Each number is 128 + 24 x the weight over the matrix's rms, rounded and kept within 0 to 255. Layers, rows and columns count from 0. Numbers have three digits each.

# layer 10 MLP gate, 512x192, rms 0.058, rows 255-277, columns 0-95
079169137097101166152127135169127144137100133174105106134153132133121125131124127142121155108157153112137106124141133135110133151134089179089136142127137133097156091103109134061146164102127178068138102129135123151199129174129128114149163143123098154151131101158153116152116153174111124114
104141106120163150129139146105119148142146109105126147093143157085107115103157123144189132103138148193117126123139151114136143121154109139156181153108134124106145079136092129100126146087087158155119131116186122139149162143105132120159148162134145104141106129087124137155153119105145120205
141115075159153168141109126125123134093133096176160139087141134119128144119148137138152132129111123099153141158141094096148155146127136141142164141124161147127129135134122159145128169144123133126130136142137120122133140127117155112122155094123080133149158128112107110109116139142166119153
139154101154154126144081128101146167121144138151120119074113145125100109137111142133120145111101165123160110109157131098149156153126150120109137155100092093078116083115074137085127118128123102142139142089143155097128126145123110120135129091129123090148150139177152107112160133114123124094
152114107126153122103125118102076096146090123128149124123116124147103126105153112112093137125106076119144085078124148150117111141149087164108116084102141121164126144132125079156133178143137103118159134152149148107135186117104132128160157152133107147125152131143159129161146108118120121103
087176128115160133077130141128156099099139150125107120130082146102127174136099102153157124131152069119141141137116131117106143156127115087135095133117143139111107139087119143172114156175167146110117151160147136119107113116152136117107103107101126088149181164151134138113138112089176154140
119132109140148132145125108203139140106108140119115136148122145120150159093170110145156074133184123110138090112139152116107136147131140152077070161155150156093152132165130182102138111134137161149138137174122144118113067135118156141138131117099099175175136124115124123140115129096158123123
118125133102140124140139153152093119120083139126157129130158142155090136145150136112149122121175147117153066139145188124131142166121095118093137144174162131142172161156129120160141139102114119106127159114163115110126130148101144104126118129126141136123118100087124121131116152127141140112
103122107105136135133119115100125110131105155111131140147149107163131178118132095091150145135104107163140120118138133158134148136177120101121109120100138153130095142164153098151115107146133155139097123155075172075120120195125131146141096112109131091146092102094122090148147116112144085143
166130140134117083152157134136159073123097116110102145101135101131079142136078124098143143107111118175115119131107158122112102154127149161132169129185164097171130133145096100147104095127119140117131120138130148127137128157137092132139108132140123110136137096145121140136058155128129165196
122123108139099107138112146126117105111109129103061118105138104118145109165115122096158120167117113154154141120178149117099189132146145074068119132123112144150129140136125155143144116114099122132143118093109162137108147112127107075122130105127128147107161080085154164133139106122132164141
168078136126095141176149141124150143142136108154069120119117106116132099130168120128105152111148163119095141135117086134136127140141102131131114106148134129121163123107111140150146123116137159106119142138086137117116133152137151137125143123129121146143165164095155109136152141154083156163
116116138167121134122098119118166157175150099131122095134169095124096118073114164118133128133156102158149133093123149088183123122126157135104125116113122089095108150141142137135136138140157140163088121160194151151123124150133116078145104148101127147144162131135137172124186147118112176157
129110143122147140174089134120143080150125122122101154125108150121087149108116164111159151142095113082122151099116136149145114127151142140135123098145101136095129131112134142130124108110148099097126149146133085113132107116156129171071160133129145153128107173190144109121143159143168126113
090147113137098119108141148113126109173063121146130147160119125160139093126088142141130129122154183149122155131124172131130132108149135151148125110161172175143137173128124097119085113136152124142163146083151181140137144119091141097137123125131105125149186093130136071151107112134132152177
127094126136136149105150124121089093130128148121144175132095119133099120150137082080149171088094099106133144107148096154146123137127138121134116148117146094105137126120121138131151132137144172104104170104155150134119102161121127107135108127088085173090095122114079133106133089106160141111
128194095139137137095106111128180142151113108149115102114138127158121134115138142098157136159151089120143161112113137119120137139128157123142067150125135111112170119123125194113127127095123103133092121112138136140137089104096113146129100129143125113117157131090083169102088126119128127154
118168130150136111103105148130133134105160119132137141127136150115132138137118124111134143079176077137099114135174132150154145200155123168140105104144137092149154117104138103132139105131141120106106116140158136095145118120110122159111149129097147123155115125132196110151092127129087117105
143097110137151109109135073099138118129134130114163128110131104166195104110121140117153117118127149134149126085129128132095095140138135133171118111121163086126083145116124089106151162099132145143094141113116137144138101057086153144145081127147103098142096144130108114098119092133175149096
143145140150129147077156099135115156140097097125109153106116157104130126128159097108119124148102113108144129137102082147106138145120122104145103107079158115179103131136107132114139161151154151130099115136134140135103120163116128105102134140107131123153140108109146100105103108150133114119
076107104141146138106148121072139136143139116130126129129147162111171106166105179132121159141125064118112155135129121116115140116179140143077140110144156151089125149108141142162102159090122131145148161102095143118142141152146136082097131155124168155107100100100121147144132078124176114181
101125142111146135163105144095135113103145158151098125129117112161123068166101133137110152131108165140101126129158129105128133116098158110120099153132141124091132107098143104190151149119144137128118164137125138106139096155140136097138149142172121129108126138137140138122168130147146119122
126108106147138157121141112128132137150105132162116140148118143091172164151144162106131112111131133150145149100089174143135107100168155141117134156138154112113088071110166100154139093157108170058130124127139133148139155093170103127140145125101126144079171168101107126120096151142122130115
# layer 10 MLP up, 512x192, rms 0.0564, rows 255-277, columns 0-95
124117121150129163146106170129125123130124137136152139073190136151117132143101142144135132158136129101137132104136109137119150127120111095110095148126128141157135089139140165109127131139125153083137094142161103141120165163103180127135127115126123094156136156149159095116084142191116119119
136111176135120184147155131157124167121120144113142141084180156132121143143154126153145078124118122139131144107123140136126130088116156161132139158108093132154148159138113120100122150197081143139152087094114134125083160171134158104103092159137114144172145177112153128191121122101122137131
097102102136132088124132147112151149098127140158131113108102146136108123113110135112141125135138190139083151147104144156135140121099110124089094107079102108119122112135133136139133156077113130120143132121127106102136155139108149090115167145132112135153150136099134097132104164208114114138
125133166141116153093132123131151118094103173156136136116146094159077115132132136084165124099132094117096145129131177106163109147140140130112111115125128148106121128062160121088118096125153163100130140133163084168120146143093121099093110156148123171117115108138138173121120104091113146140
146139093179125108120138132136120182115192158133123098101144140122107163116107110158118105115126136120143147141082105144149143099098131133104154125161184155168127166086124156124123127136114117155149123124120073139138149132137165117121147154128165145111136165149115092124159137117138102147
163064117068127137139130126156107135105125126099133174123109084140086144135128135106123136107133138130138077100116124132115108128149067142151101139110148157148126114121093157113161123102134154111141096127085142124132150164144121138139108149151159178088150133101162157129081148122162135130
187131133142128137140072140116115163144119125152145137166137127127132107113094164131126116134125147112107123124079156173153132093142083103142108126122128157146154101131155129111121147093174106118158104108108127130155114145142144145117163160153087141095120099118153136169098126112080166120
095112132084148123126172122149134122094074108131099152092135086127130144149103173125146133081088118110094135110139105121128165145138105133116143150119149123113128148134149080098113105097173128146150121114112181152130125091117110150149149126130109117191072129126162127124143116130134149121
116090143147150124103167157136152138130118128104121118111179138119158113117179142141122157138128141152155147105083138127152134098130076162125151128146101155137130111119090126109138147123125085124113133112093134110128112098132103139157142122085083124135100114152149134108116140139133142126
156167141145132115118096158120096136109122119102077142118129176131116125123113130098168076104130110120136105110163172145119131133132152171106150110141157152148113113128129156152125139119132122061122074120131147135123141151150178161136111132135129108108160152099093145147091113162099092097
148098117141169133126085138116152116122144111108148134155094151113115127080129147121142113147132107130099092103129092122114088100124103146110134149153158107160138115144149161126142162137117127150115117133104099122097140153114114100089109124116114093143132108117118115181151097135117155136
118135106116090140114114120120130113154107091166117087164107163123117108111122115126130123113138116116160128153112148089095139126145138145128098122125130098132132134130161149124128132130096192092139111143115111186109119102087172168115101108099150118131173174110101124150154120118153131120
127151103101115170114120105165140121137158101118152112129120109133119087116112142135089119133120070150103177179116152130161128144152130139108158111141170113138158150121183118073129143107126128115146130092102166141081147146096110115146135143138132091128131128095140149156129142138104134162
125112112125158116181125126120129133142079119111156113169121160155162153150111095133161135149127150138122113170141117136169123143149173142115144160139126133127149092132142118127139163089166144112124104163124141176149126092124170149107167116127115151138183111142117110148139132135156153126
151147109104128161151115105134142105127129118114137125173136076171111126084119140138150100130155099125105109128108097166161134145137157105094126131100128139148110119101124119110137145107112128133156099132100150103136104152090148123147153117116158125079121097111079101152076136130085184119
149134094140131105157151136144117155149133115157087119160085120147146100092134132113144125182126182105143136159087135101120151165146089117141112146115123097119144120150143133113132145164147112151112134134107114134140107156142190162128137124092093112122139117142094133077099147127130097141
128103178138125101153142106129087124109145152108105170133163132163133113110100131147148119126127138116119109155094130139136140110155110133130144161151170128100165153101130144171160135152087091143122127151164138143123074144123106105171091083145122165090099149106091142129148132134141122146
130110119171101117113128192099151131101125138115160096135132142172142104102125125155124083142153139181172098096137145140154115141151118104134094095114117127100119116093137130153158144124153136139105141132126142083150116127159071086124150132144152125143173127124124129151128113151126080098
110091109128144163087119174114144116164118147070157134141150155112138147181166136104069077136081178116144122134134109144133129143124135120118168127148135158116116109142124162126142096097156177122149073100147151160166115114104141151107093125088125161130126125109138119106138114130119098080
123103100122156143094113103143134129125134144083158136072180124172132124111122179133125117120130146129120144119161088089164122128156117113115154114168137154126163126095129116116135148123151152153119088089111152148142151171113154115075146130152093127122122151151114150115139092152137124144
084154089113151128147105136125112145114139122143103148107152126167115130131131092145140085164125161095111099142146098120118112118131087101121120143121109199132080150131130124084155197139094150138124107135191131088144184125113117096164160126104115184171099151121141151133169143090186122125
127117125168145128129132102139158125119094120092124128138142115147122107121089118120130159153156077155126106140091099140140129101126153110153128131104161141132152179134131121108161105103102112145112117121103123124101154146129149129114157130158111116156081120154127133128132135141138146156
120156088110137139142141097103134144181122122154176112118130128143145145095126098101124112097146108135162143147110122158164157153121122127109126098121129155155113128143135113132128105131134140125137144090110092142125108104133119144111168140150109174144137086073128126087133114094108138099
# layer 10 MLP down (transposed), 512x192, rms 0.0572, rows 255-276, columns 0-95
119129138178155158147083121127143144123117120145115098106174141094116093148192126094099105115103113139134152164111087119088135113151121154123134102134107087144159119112117126119128145125097101142136100141164097168134102127078134153172118124131188161111127136165135157133124139155148130151
137117114109076073145078102118127132139129119104121175136155122100133158116093150109097104155099092123141087107176108149160171096119143094105135107127110143126137126104152116148131142177152171116121167124106133125108105130159126113109141106122198156096127144122121096138118149133125117140
119145156094119088135080156105109081142115124132142140127121102142101127087103111126110112124114110161134125112143114099146096128113124144123102099141124138129115141173127125123121123151128151132115159105118152077140144167174139147159148137135171147107158121156151108138145099131115139145
152133124141142112163131142163100152150159157130115106117116125108114117106149115135117119142126138103168084075162165148132111134110131113116134157159157095126128067129117158118169097104151054185150127149161113115095117180149102126133142134123120109138090166125143089160116107132105176101
156114116159146119133130117159162153128136117165145108142149139127140111116137102095138146121125136124147099116117155133124138102101120138138103066160107141108146138116154133080138171112150114165112086090123100107093141120177100169119147101143111136117086155133091106184130147156139164132
080155116153123132106128122115093118088138130176125152118106103066129203153128096104186150157121110099136111166116103084175138111110130106133167123117104106104141133123107142150091128143139126120125130143109121152191143097142166137136123122177107102158104114093128130119106101098130126130
105116121121130168151138131141134133140079138113170114140132149118093151137067150159177101176096073108106179164147121139119112154097125141146121072138127133082094159113074136119171133097125117129140169111129101122168138114106145111107119104111115166107111151110120095114122112086159120136
116139150098153121141111132107129118095149135106115161138090117143109118155175151114120131131146110121116140171144105110090090098139100108122156089114141085170100105134122121165114123146111148077116160095154117171153121167108120137110101136157129104078141142130115109139091133112135143126
132108176161176140114101150110110137125143108130101144137128119128101181123121113093146116138124189143118109114113136099147123179135111122128118108110138145057119119137149138136156098117109145180104120079098093136133141132143079138115109134131149126114126146122119128170125153169134133087
115109149119095120173138175135144089171156157111119126138113129142124084143125073124138151140135143195139108150127102108124121134139129158105149161142129105113116118120144111112130132135136116146143127122126118109097138148090128168138117116121116113130144107085136119139123115125120122188
158141130116089133114145157171131114103111143097108143158150148145165127143095136113119120126125117142145130130156083098137098078134128111105134145147157116172180131153122163134167133150129146136153143114147164121165121146140140080131120097118118138142147108087104119136119158135132135096
162118181104163137153158120145172209118155127112142151104126091103089141123142085160133130131132115144151139088115128146118151151156097101135144104148126118133146101129120118175130118077158077131119128104154141150172131146129141112162158142151113122085148096129159142126126119156116104123
149127103136116109108085130101100154094094141142117118104119138106106122144110129150135104155138167150115108114111104141104088102126147127158139154155162144117102095123102132188141114166138128152128135147109109145154082116174148146160109141117107130137133161144181078133108139122168107130
122127117131126137123165120165162126158120146133084092117133111143160108165149107156121119078097145124132128151118181125132099125120079135078115113120144125094119099169129113162116102152133178070129144154108122131130123125124160137152118121127160152130133138122150181110150172069137123160
105136107136133119085154137104098156113117137115133174176138109131190124158113093134108094111145144159081122143150163131132125110121127087107085145096108096101145164094150097144086133108151111145174190156100116113126144149075091102101112165127139137131124147130165091123141110118159158159
171108119137123139114098123151143144143138144082136144120081136121095112122166071116101151101140105153128113108129146160141107089100101122144114130120076117132118128123151121088156096129105142135134118121078129124164164145144106154151122126130139156108102130092106078105088109116117166177
094147096157090148130179107151176109164135124085146121132135119135140078153121125119125089107064110083186126174145099111143150097124079122165130162101164120105118133123122145161130133112106125128140174073131145130137101125142128134080118126137147101155173105154153133155169135123154138137
136130142148123124138118180128120200173105110080128136156153128102181125131128136111120125143145130101153141173110128105163094156144118158138120123138120120161112137158087111120126153141127127135144128158144174118116128087118128173121152152152136136117125133144139115127081137136144118156
115095093128140139075116120149092124132113125123114152145132169142109114161157138148147021113123153083120167139149137133125158129133075162087118158109123104146099125122154128127091167148139127100157138125125144143117139173129132147148125106149139127166122093160088123135153115114089129141
191132132197142071134122100072133089127132140178118147123111092140129185108136101138103106143116124105083143104116136113143152133127151129120107102138103124126133135135107136132189138114094161148149132142134145131152155095129136164131128140150104096106161136140124106114146108126116147137
083173132114142117067163124080154136111148146130098125136165120074088149143136131130115159170153167140127131162153125120128124129153131113132117136166091104146097096115079147114105120157133129129109157136131154097133099139158128082105120122133126082135153131145109119163189137120108160124
085116161149122084154110143108110151122108163067107114124092139124115132118124146162130172139132122120132104115173130133100152133155164133127127171145153129112118135116125132137131094125181150127167111132122171135102111106121130141125135153116108111106124148091130182177153140139164146188